Weights of a small GPT-style language model, trained from scratch on English Wikipedia: normalized queries and keys.
Each number is 128 + 32 x the weight over the matrix's rms, rounded and kept within 0 to 255. Layers, rows and columns count from 0.

# layer 6 MLP down (transposed), 1728x512, rms 0.0582, rows 1107-1141, columns 192-255
[[186 119 136 180 125 134  80 134 142  91 137 115 107 159 146 158 149 133 124  72  76 119 100 117 100 143 107  81 105 147 102 174 175 122 107 124  95 112 123  86 195 142 116 101 172  98 179  93 139 119 102 134 156 131 122 106 140 123 101 127 147 129 152 181]
 [ 97 112 138 156 123  85 152 189 107 120 136 175 119 138 118 109 173 123 127 122 114 153 125 120  97 134  89  76 127 150 163 115 118 108 106 231 119  92  39 168 150 163 126 134 102 167 135  59 111 173 141 101 138 100  76 153 152 138 130 153 115 110  86 124]
 [107  80  79 124 171 116  94 162 120 108 108 114 159  84 110  69  99 137 149 162  92  84 176  53 135  73  76 137 144 157 113 119 118 122 121  99 125 137 135 141 112  72 114 162 115  86  97 110  61 126 154 149 169 144  97 109 179 150  84 200 149  95 102  86]
 [107  98 133 106 174 135 144 128  66 148 150  88 107  61 105 123  96  98 135 115 146 146 168 139  61  98 133 108 100 119 129 127 144 165 122 169  90 126 102 134 106 148 129 131 140 132 176 108 116  94 112 118 191 136 172 152 151 144 138 121 155 150  96 134]
 [122  58 133 178 186  42 187  73 106 160 150 109 167 127 107 123 112 180 191 116 130  90  58  98 110 230 136  88 114 179  93 123 147  48 108 115 136 102 168 101 131 152  87 139  89  84 108 119 173 154 194 101 165 117 202  92 133  46 137 121  85 138 102 159]
 [141  95 141 170  96 130 127  89  98 124 136 217 188 103 143 152 135 124 100 158 113  93 135 229 138 160 190 120 161 131 173 100 122  42  94 130  63 171  92 120  96 123 117 123 121 128 153 126  99 175 189 138 167  86 145 115  96  44  54 182 173 146 144 151]
 [145 115 128 194 140 126  96 122  66 152 103  74 156 113 117 156 133 176  74 151 158  96  92 100 115 151 126  92 173 119 178  85 177  81 146 118 106 149 119 126 152 108  91 122  90 158 104 226  96 168 182 131 128  64  96 128 138 130 108 151 173 165 181 166]
 [128 159 188 145  94 112 131  80 141  36 130  65 150 104 117  47 165 192 137 142 191 163  86 125 168 153 119 113 122 193  99  37 157  82 160 155 128 131  88  86  86 126 121  99  94 167 213  21 141 153 113 162 133 119 176 161 162 113 100 116 132 135 146 105]
 [142 167  82 129 115  85 126 153 104 149  99 148 169 155 116 153 161 140  82 188  90 125 150 149 139 133  81 110 177 118 123 183 103 115 132 108  72 148 214 111 165 175 115 136 103  82 103 139 119 106 174  67  65 128 193 122 103  95  44 127 180 114 133 129]
 [132 157 158 146 132 166  67 122 145 108 122 164  73 111 119  55 135  69 109 139 178 106 114  80 183 162 159 166 102  85  73 186  75 112 129 132  79 116  98 134 119 138 161  56 140 157 148 101 177 151 100 144 158 138 106 113 127 132 164 133 155  82 146  71]
 [103 126 126  80 102 132 146 147  70 138 143  99 138  90 119 163 121 157 147 109 170 145 157 105 183 131 104 121  81 157 115 106 144 139  86 158 171 186 128 140 158  72 131 106 118  99  90 112 175 121 138 158 130  72 153 152 115 161  96 140  86 108 137 101]
 [114  34 167 141 137  88 148 120 145 199  90 138  87  99 141 147 178  90  97  64 175  91 130 117 104 142 212 126 132  70  92 125 117 160 112 131 111 124 178 135 120 104  90 127 164 122 108 206 149  89 160 102  94 210 164 110  90 164  84 181 155  87 144 138]
 [141 124 137 130 162 110 106 143 116 184  96  91 235  79 166 115 118  60  99 111 120 190 133 141 110  94  55 116 159  51 159 109 138 180 177 108 145 116 140 189 108 131 143 127 150 142 195 127  65 144 103 170 141 113 121 129 116  89 120 105 139 128  76 165]
 [142 184 145 131  92 139 129 148  94 115  86 101 105 144 161 112  89  86 145 164  98 105 140 159 143 134 128  91  91 161 129 143 110 132 112  93 104 108 205 152  94 129 101 163 119 139 133 164 151 121  88 113 134  99  77 148 143 162  82  98  89 133  94  96]
 [133  91 193  83 134 121 126 181 139 150  71  58 173  52 198 139 124  84 102 176 175  88 157  88  98 119 164 134  90 117 183 143 116 125  82 121 129 139 124 110  98 136 106 205 125 131  84 165 160  92  98 106 142 166 146  73 114 126  97 176  88 135 164 136]
 [125 133 118 163 168 158 120  93 187 119 207 105  98 114 161  56  76 145 172 126 154 135 186 137 219  76 111 105 151 149 140 121  82  96 157 128 163 122 165 145 114 130 162 142 107 141 154 118 102  78 113 180 136  82 130 132 166 118  81 117 136 119 132 135]
 [133  99 155 161 100 111 109 107 225 108 207 109 159 155  95 126 151 168 118 125 143 126 175 131 165  97 164  74 137 103 127 160 106 191 145 101 139 144 129 141 107 216 102  77 131 137 134 146 143 103 119 141 153 140 109  92 152 122 103 113 118 107 138 116]
 [125  75 132 106 135 154 143 119 103 118  78  87 103 123 133 179 123  98 139 146 102 111 146 153 142 121 132 145 119 138  80 144  73 120 127 174 141 141 152 148 159 113  91 104 131 125  98 128 107  86 126 131  51 120 122 141 154 170 109  77  89 117 133 117]
 [143 127 207 144 173 133 176 162 209  98 161 167 134 130 120  92  97  89 176 104 180 104 163 123 118  65 150 107 130 119 130 113 160  98 113 103 140 191 140 156 107 142  91 103 105  99  81  87 135 129 117 108  97 190 129  89 146 119 171 152 121 161 132 138]
 [177 161 146  94 152 159  79 131 147 155 124 117 182  86 164 142 107 128 143 149 112  71  77 141  85 128 124 108 108 134 147 114 163 138  84 162 110 115 116 164 105  62  91 141 122  81 129 148 116 165 111 198 132  84 113 125  89  83 172 134 129 124 123 128]
 [126 134 126 103 163 105 109  35 178 167 118 126 140 137 121 124 146 122 176  97  97 113 134 161 104 103 121 137 154 155 111  95 124 127 111 145 137 180  94 147 132  98 153 178 141 134 160 129 160  39 151 180 117 149 149 185 138  82 119 152  73 133 111 132]
 [ 97 102 138 107 184 139 169 119 103  93 144 115 139 117 140  99 147 130 183  77  81 172 162 133  89 119 150  98 116 138  98 179 151 103 105  74 182 115  74  72 160 191 164  70 112 164 123 184 151  65 133 121 120 160 155 100  77 105 126 102 122 194 105 133]
 [ 66 145 156 145 127 156  87 145 106 143 143  66 145 137 129  89 130 133 160 146 131 116 146 148 139 120 140 128 186 157 149 141 126 114 143 125 125 178 148 164 135 162 108 131 103 114 130 142 146 137 113 112 150 164 139  97 141 138 126  60 132 145 107 201]
 [145 126 113 105 109  79 107 150 132 113  89  97  98 126 114 152 115 146  80  87 139 186 152 139 138 137 111 105 151 174 121 107 155 148 106 106 132 137 176 166  76 137  93  85 119 114 118 143  61 132 140 156 141 128 165  98  88 129 124  50 119  93 114 130]
 [127 172 157 174  95 155  66 139 168  65 115 146 120 135 130 147 107 166 133 148  69 129  75 163 126 163 109 163 101 112 127 145 128  74 174 122 130 138 119 128 110 163  91 106 190 185 110  64 174 146 141 139 122 121 156 158 161 141  93  82 140  92  91 128]
 [108 142 112  61  83 144 130 112 153 155 145 134  99 151  66 179 124 178 104 108 184 212 100 117  76 125 161  69 208 162  95  94 115 139  93 131 188 152 147 128 141 126 104 191  95 141 132 148 182 102 102 149 117  50 126 142 135 114 109 109 106 130 135 104]
 [162  81 155  87  67 126  70 179 115 170 111 168 190 146 133 153 105 101 153  80 122  84 126 175 151 140 106 130 162 162 133 128 121 101 203 118  63 117 104 144 111 127 126 124 137 150 112  89 124 117 137  67 171  89 146  92 102 126  76 146 192 148 138 112]
 [125  70  92  50  86 173 118 155  81 110  76 145 145 149  95 170  84 152 114 191 118 116 124 141  98 153  88 190 169  43 106 140  47 128 148 107 144 132 138 137  96 167  76  92 104  77 134 184 164 104 124 156 138  67  83 145 129 145 143 127 123  83 160 149]
 [135 172 129 105 136  91  82 145 137 104 113 166 226 127 110 165 124 174 136 103  97  92 162 160 129 160 124 156 127 147  96  96 107 117 118 100 124  88  88  25 165  85 123  98 133 153 174  85 146 150 152 169 169 139 106  99 113  81 129 131 111 179 170 117]
 [113 196 178  86  96 155 139 146 147  87 160  63 132 160 115 144 158 114 136 185 150 136 119 161  92 160  79 119 142 125 194 137 184 121 144 145 137 145 139 125 165 140 179 109 110  80 163 176 121 126 198 101 100 148 139 172 118  97 143 178 102 107 135 157]
 [147 142 162 104  66 145 165 147  84 103  90 142 151 119 112 187 175 125 151 165 156 101 133  80 120 135 147 154  95 106 126 101 175 151  40 156 107  58 157  87 129 142  91 116 148  84 161 110 102 231 148 123 172  83 109 191 160 137 167 170 117 152 125  83]
 [122  94 165 163 126 138 100 122 125 150  97 178 116 112  99 160 119 120 135 122  93 151 128 156 149  81 129 172  89 141 114 146 149 135 154  95  82 106 119  75 181 157 115 123 120  87 185  90 118 143 152 119 144 148 148 139  82 202 132  96 141  87 109 163]
 [ 77 141 116 168 145 128 127  58 137 193 170 183  89 168 107 148 146  63 114  80 108 123 142  70 176 102 123  65 157 112 119  89 165 160 151 133 147 134 137 154  85  81 145 204 160  93 191 113  93 113  52 146 128 125 152 109 126 135 167 156 128 120 143 157]
 [113  78  99 171 159 143 135  75 122 106 109  86 139 199 114 142 122 113 160 133 149 109  53  46 159 115 161 171 105 109 120 118 149 185  86 134 155 137 115 146 154 133  95 139 161  98 133 177 204  77 159 115 133 125 112 132 116 102 119 128  39 142 156 184]
 [112 148  99  93 110 152 107 162 123  77  67 151 144 150 100 119 181 107 115 165  98 155 107 116 169 116 143 136 150 140 154  86 119 137 150 127 155 105 172 213 159  73 158 105 131 136 140 138 154 107  97 124 119 199 151 112 114 138 129  90 167 117 101  90]]
# layer 6 MLP gate, 1728x512, rms 0.0588, rows 1108-1142, columns 192-255
[[109 157 186 137  94  71 127  60 131 165 156  92  97  98  89 176 106 138 124 149 119 112 144  45 119 116 157  51 152 143 126 137 143 173 129  61 162 146 127 124 110 136 114 152 136 123 146 148 117  82 120 178  84 125 156 150 174 165 134 117 183 161  78 138]
 [ 91 164 127 164 174  91 133 126 136  83 148 134 102 102 139  51  84 151 135 143 106 142  78  82 179  88  99 175  98 136 139 157 106 144 164  78 121 100 133 157 110 131 143 209 109  95 142 177 150 170  90 117 173 144 127 128 121 184 163 124 162 143 150 118]
 [196 148 144  82 132  78 118 139 111 141 112 142 125  88 189 125 171 132 134 116  96  92 124 117 157 148 113 142 146 100 107 116  59 118 198 117 105 155 114 162 158 117  92  79 139 127 161  43 117 114 121 135 180 151 145 187 145 111  86 172 120 104 131 119]
 [178 117 168 133 130  92 133 192 132  52 130 106 118  71 160 148 143 100  83 186 118 100 130 109 141 138 121 133 131 137 115 118  94 111 143  84 108 168  95 151 143 154  85 153 115 136 127 170 124 150 154 153 112 130  94 150 127 117  86 124 141  94 104  98]
 [106  97  84  77 154 212 137 211 110 121 116 112  39 150 131 119 107  88 166 164 118 119 105 150  74 160 130 122 150 147 168 115 124 153 131 114 156 169 131 147 211 127 146 131 193 107 167 117 121 183  38  72 116 183 133  44 134 126  93  66 109 162 191 148]
 [ 77 181 154 167  91  75 119 154 125 128 123  92 132 127 141 110  47 109 111 149 151 101 171  95 104 152 154 171 171  21 110 113  90 139 123 176  78 208 154  95 136 120  56 126  95  49 141 177 128 129  85 105 139 127 149 137 144 128 116 113 175 183 138 141]
 [128 161  82 142 105  88 105 154 171 141 188  90 110 151 151 155 112 141 126 165 123  97 186 141 137  53  82 110 153 124 152 131 139 186 110 120 151 116 130  85  92 116 153 167 104  99 132 231 143 223 119 101 151 139 128 133 124 182 165 129 146 107  77 152]
 [160 181 143 142  81 152  93 125  92 164  87 151 159  80 100 117 183 175 182  83 178  95 102 129 105 190  89 133  84 102  75 104 105 219 111  99 128 167 129  90 144 112 114  86 141  90 110 107 118 141 117 123 128 109  78 111 178 140 134  64 153 148 153 124]
 [116 116 130 152  96 109 113 145 188  33  71 100 177 114 166 151  86 164 115 112 109  95 107 144 130 148 120 151 127 153 165 108 146 126 150 129 136  95 124 164  92 121  69  98 121 155 105 189 136 153  87 127  79 103 151  75 136 144 144 116 108 156 139 182]
 [131 165 132 132 105 132 150 209 189 110 120 184 115  99 124 129 129 127  61 131 108 133 117 103  79  85 143  94 187 100 151 104 102 121 127 138 138  68 157  80 137 147 142 108 145  68 112 116 100 131 128 106 105 171 146 188 150 173 105 133 124  49 124 126]
 [155 147 115 178 116  93 145 133  95  97  84 113 157 150 130 115 133 144 162 187 118 156 159 131 136 110 103  89 132  80 130 194 131 116 166 183 102 103 140 158  74  93 118  85 138 126 107 162 202 136 161 114 215  85  54 107 113 160 166  60 109 165 127  57]
 [155 177 127 169 146  74 124 107 177 100  73  93  95 152 119 105 130 124 107  73 104 145 176  18 139 155 102 159 134 128 177  84  82 188 105 103  67 175 217 123  97 135 130 101 101  79 112 155  93 184 123 112 184 128 162 136  81 137 139 116 108 167  87 130]
 [ 84 159 122  78 177  94 142  83 143 116 132 119 113 115 168  89 126 185 118 137 190 163 129 142 119 118 110 171 114 153  93 105 146 151 129 154  36 147 146 133 133 142 142 149 112  87 137 167 177 187 124  99 198 117 154 123 151 183 114  63  92 198  92  95]
 [122 136  86 169 201  97 146 160 128  66 135 125  70 111 135 114 149 196  92 174 167 155  96 109 119  66 111 239 100 132 179 110 104 101  69 150 157 158 197  94 131 156 153 160 105  97  68 165 179  86 123  35 144  97 140 152 147 133  86 149  74 175 102 146]
 [115 136 161 118 194 158  93 175 143  94 154 146  96 126 151 186  91 162 132 143 145 145 139 151 179 122 124 129  89 178  99  81  91 134  82 156 128  51 112 144 122 131 152 119 107 117 166 207 158 159  97 122 131 160 134 160 101 146 120 151 110 125 110  54]
 [ 96 165 101 135 142 104 180 140  67 116 144  89  83 153 137 106 129  91 151 196 167 110  71 120 146 129 129 131 125 106  84 109 147 135 130 152 126 109  95 156 156  64  83 128 136 125 183 136 188  92 142  86 107 124 132 153 126 128  75 178 145 115 103  77]
 [131  74  89 117 122 106 115  79  82 101 113 122  75 138 102 140 129  86 144 121  95 126 120 122 136 178 153 100 108  66 107 175  91 123  55 176 142 117 132  86 123 162 145 125 117 102 154 162  75 128 134 146  98 129 133 101 150 160 170 146 105 146 151  99]
 [134  66 111 129  59 186 145 168 105  81  66 102 158 152  99 144 102  94 148 127 181  90  65 101 103 162 122 126 130 103 110 177 121 126 123 118  93 150 155 179 185 141 152  76 125 139  92  96 109 132  91 108  87 122  72 163 111 157 128  79 144 115 109 113]
 [161 123 106 145 151  89 130 134 143  83 108 111 113 128 130 130 185 121  58  93 132 176 109 156 174 143 113 123 154  74 111 146 137 160 149  71 155  89 123 141 125  79 123 118 166 151 133 205  57 138 166 155 141 108  48 113 136 153 128 175 190 107 173 164]
 [122 149 154 128 138  62 133 182 123 115 117 120 155  99 137  97 109 163 132 189 138 175 163 122 163 114 125 121 102  77 111 143  97 102 127  65 133 135  78 103 117 124 129 126 138 112 148 169 100 130 153 166 126 103 119 127 137 123 142  99 119  78 101 115]
 [134  99 142 133 101 104 129 146 171 141  99 140 135 131 151 121 157 130 196 159 140 178 130 114 157 166 112 141 164 179 149  79  78 140 181 166 115  90 133 143 132 151 107 174 129 107 130 140  82 124 185 135 142 114 165  85 101  81 146  90 181 123 130  94]
 [137 115  41  75 130 104 204 137 130 100 172 175 121 120 156 185  87  89 135 125 170 103 146 186 102 130 140 144  31 147 180 183 183 170 135 146  96 133  58 118 174 101 121 147 145 105 169 127 120 104 134 156 132 141 165 113 151 105 204  85 141 109 126 123]
 [146 166 144 178 149 148 140 144  79  94 161 126 111 101 135 106 113 139 170 132 136 102 144 155 115  99 116 166 162  80 159  88  47 126 183 188 110  76 144 137 121 125 116 164 150 111 153 139 138  97 110 101 100 128 168 127 122 135 138 106  74 145 129 131]
 [111 203 166 106 133  97 117 146 141 153  87 147 116 116 172 109 122 212 127 134 149  62 123 104 141 155 149 166 108 115  86 145 173  83 148  90 143 220 164  94  80 150  98 116 165 103  97 115 143 143 122 106 138 159 134 187 138  93 124  81 169 148 111 123]
 [134 137  98 116 100 125  98 138 155 133 104 190  99  77 105 112 119  57  81 162 113 103 104  36 125 164  91 127 131 102 100 127 117 128 182 106  80 139 168 138 124 124 127 105 107 126 148 140  84 113 122  77 136  99 143  49 118 153  99 134  94 121  82 106]
 [117 133 184 125 189 120 100 121  97  82 130 174 105  89 143 125 128 174 162 102 188  88 122 100 113 184 143 159 124  96 131  99 143 139 145 162 108 140  94 151 199 114 135 102 151 132 121 127 185 133 164  97 135  83  99 112 174 124 183 107 100 125  96 135]
 [125 172 161  91 140 121 151  94 120 172 130 139  63 144 137 110 187 157 159 142 145 100 130 124  96 152 138  69 127 155 121 142 140 103 129 176 104 175 158 135  65 142  60 140 158 128 131 127 116 131 125  94 150 120 130  97  65 190 161 203 130  57 112 102]
 [ 98 159 103  84  58 168 128  85 105 155  57 173 119 122 141 168 117 121 149 116 146  57 124 161 141 160 115 116 200 152 141 111 119 176 123  93 158 104 157 139  67  78 104 129  91 100 161  72 144 134 121  84  71 180 134 205 143 136  98 177  57 132 100 110]
 [171 137 158 141 141 144 138 109 106 140  85 135 138 111 120 123 177 145 155 161 130  78 168 120 140 180 121 215 146 181 165 105 167 137 190 115  87 122 133 105 180 140 123 134 102  96 104 146 173 149  53 124 123 142 169 172 112 174 116 130 133 115 133 129]
 [133  71  70 113  82 130 132 112  65 112 103  93 123 114 145 118  96 144 139  81 147 101 163  84 164 148 140 183 142  71 156 151 137 136 133 121 144 102 135  68  67  70 131 120 163  79 139 132 238 126 115  81 160 109 103 154 167 141 125 119 105 137 143  78]
 [182 116 162 112 112 153 147 154 128  58 101 127 110 147 162 108  88 134  88 191 149 132 139 149 110 158 175 128  87 129 145 107 159  96 132 156 130 180 133  58 155 118  91 143 148  99 124 134 172 153 158 125 113 103 137 135 170 111 152 124 193  83 133 119]
 [149  99 150 183 138 101 140 135  59 116 148 121  79 147 118 135 152 145 103  78 107 168 133 123 155 104 186 150 117 110 188  93 154 202 178 112 146 169 167 114 157  75 124  90 135  93  51  96 165 128 100 102 121 122  93  45 131 133 112 186 159  90 154 125]
 [110  96 115 160  52 160 132  94  80 110 116  52  86 131 154 131 154 148 110 139 104 107 131 129 144 149 121 169 111 167 140 127 159 140 113 154 124 109 152 148 113 148 153 146 129 170 112 179 156 139 125  77 161 115 130 147 129 128 131 103  97 158  81  63]
 [131 138 176 115 102 176 180  97  84 104  89 142 120 120 146 128 153 129 129 115 102 128 114 117 105 113 124 150 135 114 126 196 127 108 131  94 107 102 161 100 154  97  96 130 143 115 112 207 103 143 102 129 138 180  45 172 187  35 103 177 139  56 216 103]
 [ 87 132  52 176 119 150 120 114  99 179 138 188 141  77 162 170 125 161 123 183  74 116 119 128 114 136 145 145 167 138  85  46 174 122 126 138 176  84 169 121 134 138 149 149 142 103 110 139 165 146  85 120 154 191 125 113 112 177 121 147 112 112 148  27]]
# layer 6 MLP up, 1728x512, rms 0.0597, rows 1108-1142, columns 192-255
[[ 84  87  88 121 129 147 129 156 164 150 195 181 118  89 119  80  93  78  91 123  84 153 109  99 184 113 128  69 151 142 147  98 111 119 109  78 150 128 173 163 157 146 112 126 118 144 174 127 156 123 145  99 110 136 128 145 159 130  58 101 122  89 130 127]
 [127 131 103 102 131 113  88 138 176 148  53  95 104  61 155  77 127 147 107 160 123 140  76  89  88 133 186 128 102 106 133 153 150 161 134  76 124 114 118 138 142 150 143 128 127 161  66 192 170  56  96 174 112  88 151 172 122 190 148 103 117 167 131 160]
 [136 119 130 154 165 144 130 107 153 134 102 167 135 113 119 159 156  99 142 119 131  67 129 153 104 203 107 133 134 107 101 167  75 126 120  99 143 142  95  99 136 101 142 129 118 109  94 128 142 124 114 123 165 127  88  90 110 165  96 154  63 120 138 139]
 [ 80 109 117 106 148  93 201 108 102  82 163 139 108  97  99  68 195 135 107 143 144 116 102  93 123  76 176 188  88 100 161 125 140 208 110  93  99  91 118 168  87 135 118 148 112 145 117  86 155 148  90 147 129  86 171  92 149 128 119 186 178 107 111 160]
 [117 131 123 104 141 147  51 127 127  99  97 198 102 181  71  68 135 128  88 137 115 159 138 172 114  56  48 147 154 114  89 115 168 118 138 171 131 155 124 164 131  75 161 154  93 125 152 106 136 115 134 214 142 136 105 144 148  88 129 114 208 171  98 147]
 [ 87 156 129 118 105  85 142 137 147  46 111  67 156  99 149 150 190  95 133 113  89 124 180 110 160 108 171 152 118 148 160 137 183 141  76 106 150 170 171 135 107 145 121 156 150 121  94 138  82 191 105 181 144  61  83 154 175 102 173  84 185 124  96 142]
 [ 92 229 166 133  59 130 156 113  68 175 165 183 111  85  90 135 116 107 141 160 164 136 153 108 120  79 121 114 128  98  93 109  91 134 104  69 123 153 139  81 115 132 178 129 112 169 147 106 149 117 133 167 128 146 118 144  72  85 120 121 180 173 172 156]
 [201 127 124 137 127 103 178 152 130 139 162  84 162 191 130 114 115 130 174 112 119 170 166 118 127 125 151 170  86 143 131 118 132 161 129 152  65 112 104 133 147 116  92  78 106 170 161 185 146 121  85 157 178 181 131 133 246 166 104 124 128  54 151 124]
 [115 191 123 194 128 130 146 105 102 170 200 141 128 122 146 158 134  66 122  86 122 147 176  91  96 158 160  90 129  60 104 137 103  62 118  94 128 142 137 108  85 133 120  74 147 128 122  62 116 138  75  91 152 131  77 191  86  81 136 129  97 118 118 146]
 [134 130 162 162 110 136 149  99 132  97 146 120 138 106 147 119 121 126 129 102 160  91 139 138 137 142 141 125  91 169  95  90 114 105 131 158  72 161 131 145 139  97 134 180 148 150 114 151 106 146  74  96  96 158 146 105  97 123 134 163  74 176 129 170]
 [ 23 145  95  87 143 167 132 126  54 100  87 116 129 101 161 133 149  79 148 169 157 121  88 147 118  96 177  69 173 124 102 170 240 169 117 162 107 120 139 151  93 121 155 148 147  94 156 140 189 130  92  86 147 148 139  98 110 119 143 201  91 116 104 136]
 [132 151 157  89 168 122  83 101 123 155 130 149  90 103 101 136  82 127 118 130 101 168 130 102 189 101 151 149 153  66 123 114 130 145 126  87 155 119 145 160 161 148 160 146 146 110 179 164 166 170  67 181 170 135 126 172  79 159  86  87 148 122  96 107]
 [ 80 133 206 127 163  96 128  95  78 109 168 159  88 135 119 150 162  98 144 123 140 120 132 169 117 142  69 129 116 136 133 151 189 117 157 170 136  99 111 129 123 101  87  18 118 148 139 120 139 153 170 125 119 152 166 145 109 160 130 143 152 137 171 103]
 [114 100 127  97 185  68 131 187 153 163 105 115 163 192 152 160 141  87 163  97 107 128  89 120 126  95 147 168 175 152 101 127 119 192 126  65 132  66 150 169  79 137 101 137  97 127 137 139 120 122  68 153 121 133 108 191  76  79 140 121 194  97 155 189]
 [114  93 146 151 112 121 102 147 137 139 111 110  81 111 151 114  60 181 108 171 130 147  95 129  55 114  89 123 123 147 149 104 117 145 175 162 118 116 150  83  87 108  87 138 210 136 137  98 100 145 132 140  81 125 156  96  96 112 162 101 155 109 162 130]
 [ 92  91 169 128 144 217 102 150 159 127 154 120 132  54 138  92 145 116 176 125 157 157 128 124 140 142 146 153 116 186  94 129  95  64  93 116 163 121 131 119  86 102  93 147 136 160 130 127 163 156  99 111 105 112 191 127 137 150 128  79 111 180 180 145]
 [159 170 108 176 104 131 156 126 135 126 147 147 183 127 101 133  91 167 109 101  52 146 126 146 125 131 100 114 170 121 140 134 164 146 134 101 100 128 167 101  99 146  97  89 127 150 112 154 113  93  93 165 165 126 155 104  93  60 102 173 168 113 119 144]
 [ 99 143 127 136 116  91 124 145 120 163 167 137 134 159 138 148 103 136  90  51 119 136 107 135 134 145 139  99  66 110 131  87 143 132 136 118  94  98 148 134 125 124 146 170 137 128 155  86 144  72 138  15 139 145  88 134  72 171 117 139 130 177 177 107]
 [112 123 135 127  76 134 109 113 129 154 101 157  88 150 108  91 124 109 141 127 106  88  86 114 116 195 105 139  56 103 142 137 171  83  87 149 147 129 106  77 113  99 130 152 113 117 138 180 112 127 192 137 175 141  93 146 138  88 101  72  76 100 102 111]
 [ 94 159 113  95 140 184 160 140 153  93 216 108 160 115  82 109 105  85 120  86 144 107 109 148 141 159 125  89 103 106 194 141 154 154 160 166  82 163 156 149 183 116  94 114 130 101 142 127 123 164 162 131 179  92 111 139 130  78 144 163 131  89 126 110]
 [ 83 162 130 100 183 123 167  69 131 111 141  85 105 142  69  98 154  95 106 158 159 135  82  58 108 124 127 111 148  95 197 147  86 138 144 130 124 126 125 134 109 100 171 162 104 136  81 103  99 112 115  91 111 157 163  98 147 118 158 171  86 102 165 195]
 [131 142 107  91 107 163 176 153 158 117 161 149 127 108 170 174  92 110 136 107 157 186 158  75 122 106 109 124  70 112  85 137 144 128 154 120  89  76 108 105 102  90 143 108 107 141 169 129  99 103  84 134 128 120 130 142 136 120 119 142 122 152 119  49]
 [127 178 143 138 159 126 105 106 117 145 141 107 126  99 142 142 188  99 152 102 132 109 154 192 112 112  64 146  93 157 113 148  95 173 171 166 132 146  96 141 154 145  94 132 127 127  86 136 102 183 182  82 117  95 134 131 108 155 105 147 120 158 106 126]
 [127 100 140 152 155 111  69  78  80 188 145  54 152 129 171 181 110 165 138 117 101 114 165 141  95 119  60 166 120 129 129  66 182 167 170 159  93 129 104  79 134 130 126 116 106 109 194 115 136 142  99 107  81 135 107 126 140 163 153 143 120 152 121 150]
 [127 106  73 129  97 119 156 147 115 127 120  98 111  75  77 153 104  94 126 151  78  99 122 114 162  63 115 162 145 187  67 135 130 227  42 151 170 121 178 193 111 158 117 130 121 127 158 116 109 186  76  84 126 139 159 126 146 183 139  77 142 185  80  83]
 [164 150  93 127 190 135  72 112 128  94 165 115 108 130  99  39 144 135 130 179  85 164 116 154 130 133 113 167  87 105  85 124 101 126  94 128 141  54 135 181 106  61 113 151 129  80 111 132 185 130 199 151 107 130 122 129 131 241 145  73  42 129 173 137]
 [129 160 137  52 172 100 125 113 144 149 147 187  60 101 173 146 129 145 150 190 171 119 123 168 130 111 121 132 115 184 110 160 136  77 111 145 181 125 116 122 128 164 149 174 121 118 193 157 160 141 109  70 122 152 144 159 128 111 101 124 205  91 143 164]
 [117 115 121 138 117  75 131 114 112  80 122 141 139 134 167 122 195 110 117 122 160  63 155 115 148 119 137  85 141 129 125  90 151 152 153 193  61 138  65 125 146 102  91 145 122 133 103 128 137  42  69 126 151 129  61 171 111 120 105 120 158 164 158 138]
 [ 88  95  95 112 111 142 115 102  78 148  76 109 147 132 133  77 171 146 144  72 150 132  87 183  95 146  92 105 150 150  33  72  88 141 150  85  98  90 107 104 165 111  78 162 112 114 130 123 184 117 115 121 132 136  95  93 141 162 132 106 174 180 143 159]
 [122  59 222 207 192 150 136 118 135 115 143 104 111  85 120 106 137 122  96 125 188 121 132  73 129 125 178 193 175  56  91 149 149  87 140 106  99 105 106 176 159 108 114  76  96 177 111 129 142 142  86 154 188 101 134 120 119  95 104 193 145 150  69 132]
 [102 163  97 135 133 140 173 107 134 132 177 121 136 170  79 169 162 159 105 152 118  72  96 160 140 110 120 153 190 145  90 133  68 170 167 136 123 194 133  85 149 185 122 118  85 134  75 145 169 161  55 108 100 154 149  66 123 202 107 104 102 111 106 120]
 [133 180 130 168  43 101  97 106 128 161 124 172 138 188 102 158 150 155 114 136  86 109 152 114 158 138  74 132 167 105 112 123  98 104  95 214 155  71 144 123 149 112  58 134 133  93 164 166 162 181 180 120 230  84 101 136 130 139 149 172  85 118 141 110]
 [129 117 114 144 143 170 137 197  90 123  97 112 126 109 139  84 160 125 146 122 142 194 142 125 126  93 182 144 133 139 104  97  97 140 125 169 126 179  76 119 150 153 216  99  97 164 131 162 132 132 147 123 127 117 171 141 110 118  73 146 135  96 137 126]
 [ 94 150 115 154  92 122 105 161 137 135 144 121 113 153 155 152 138 121 123  99  84 103 146 127  90  85 155 168 136 118  87 165 143  89 127  84 114 133 154 158  96 144 145 136 100 137 163 165  76  92  93 131 133 212 139 107 180 164  94  44 118 153 134 157]
 [124 128 126 179  90 101 114 132 182 146  99 145  92 143  96 191 142 114 152  91 154 111 152  94 151 183  95 118 104 197 154 146 146 143  87 131 154 131 117 110 136 119 119  91 154 113 127 151 148  78 161  30 105 152 173 131 133 158  82 172 102 176 164 154]]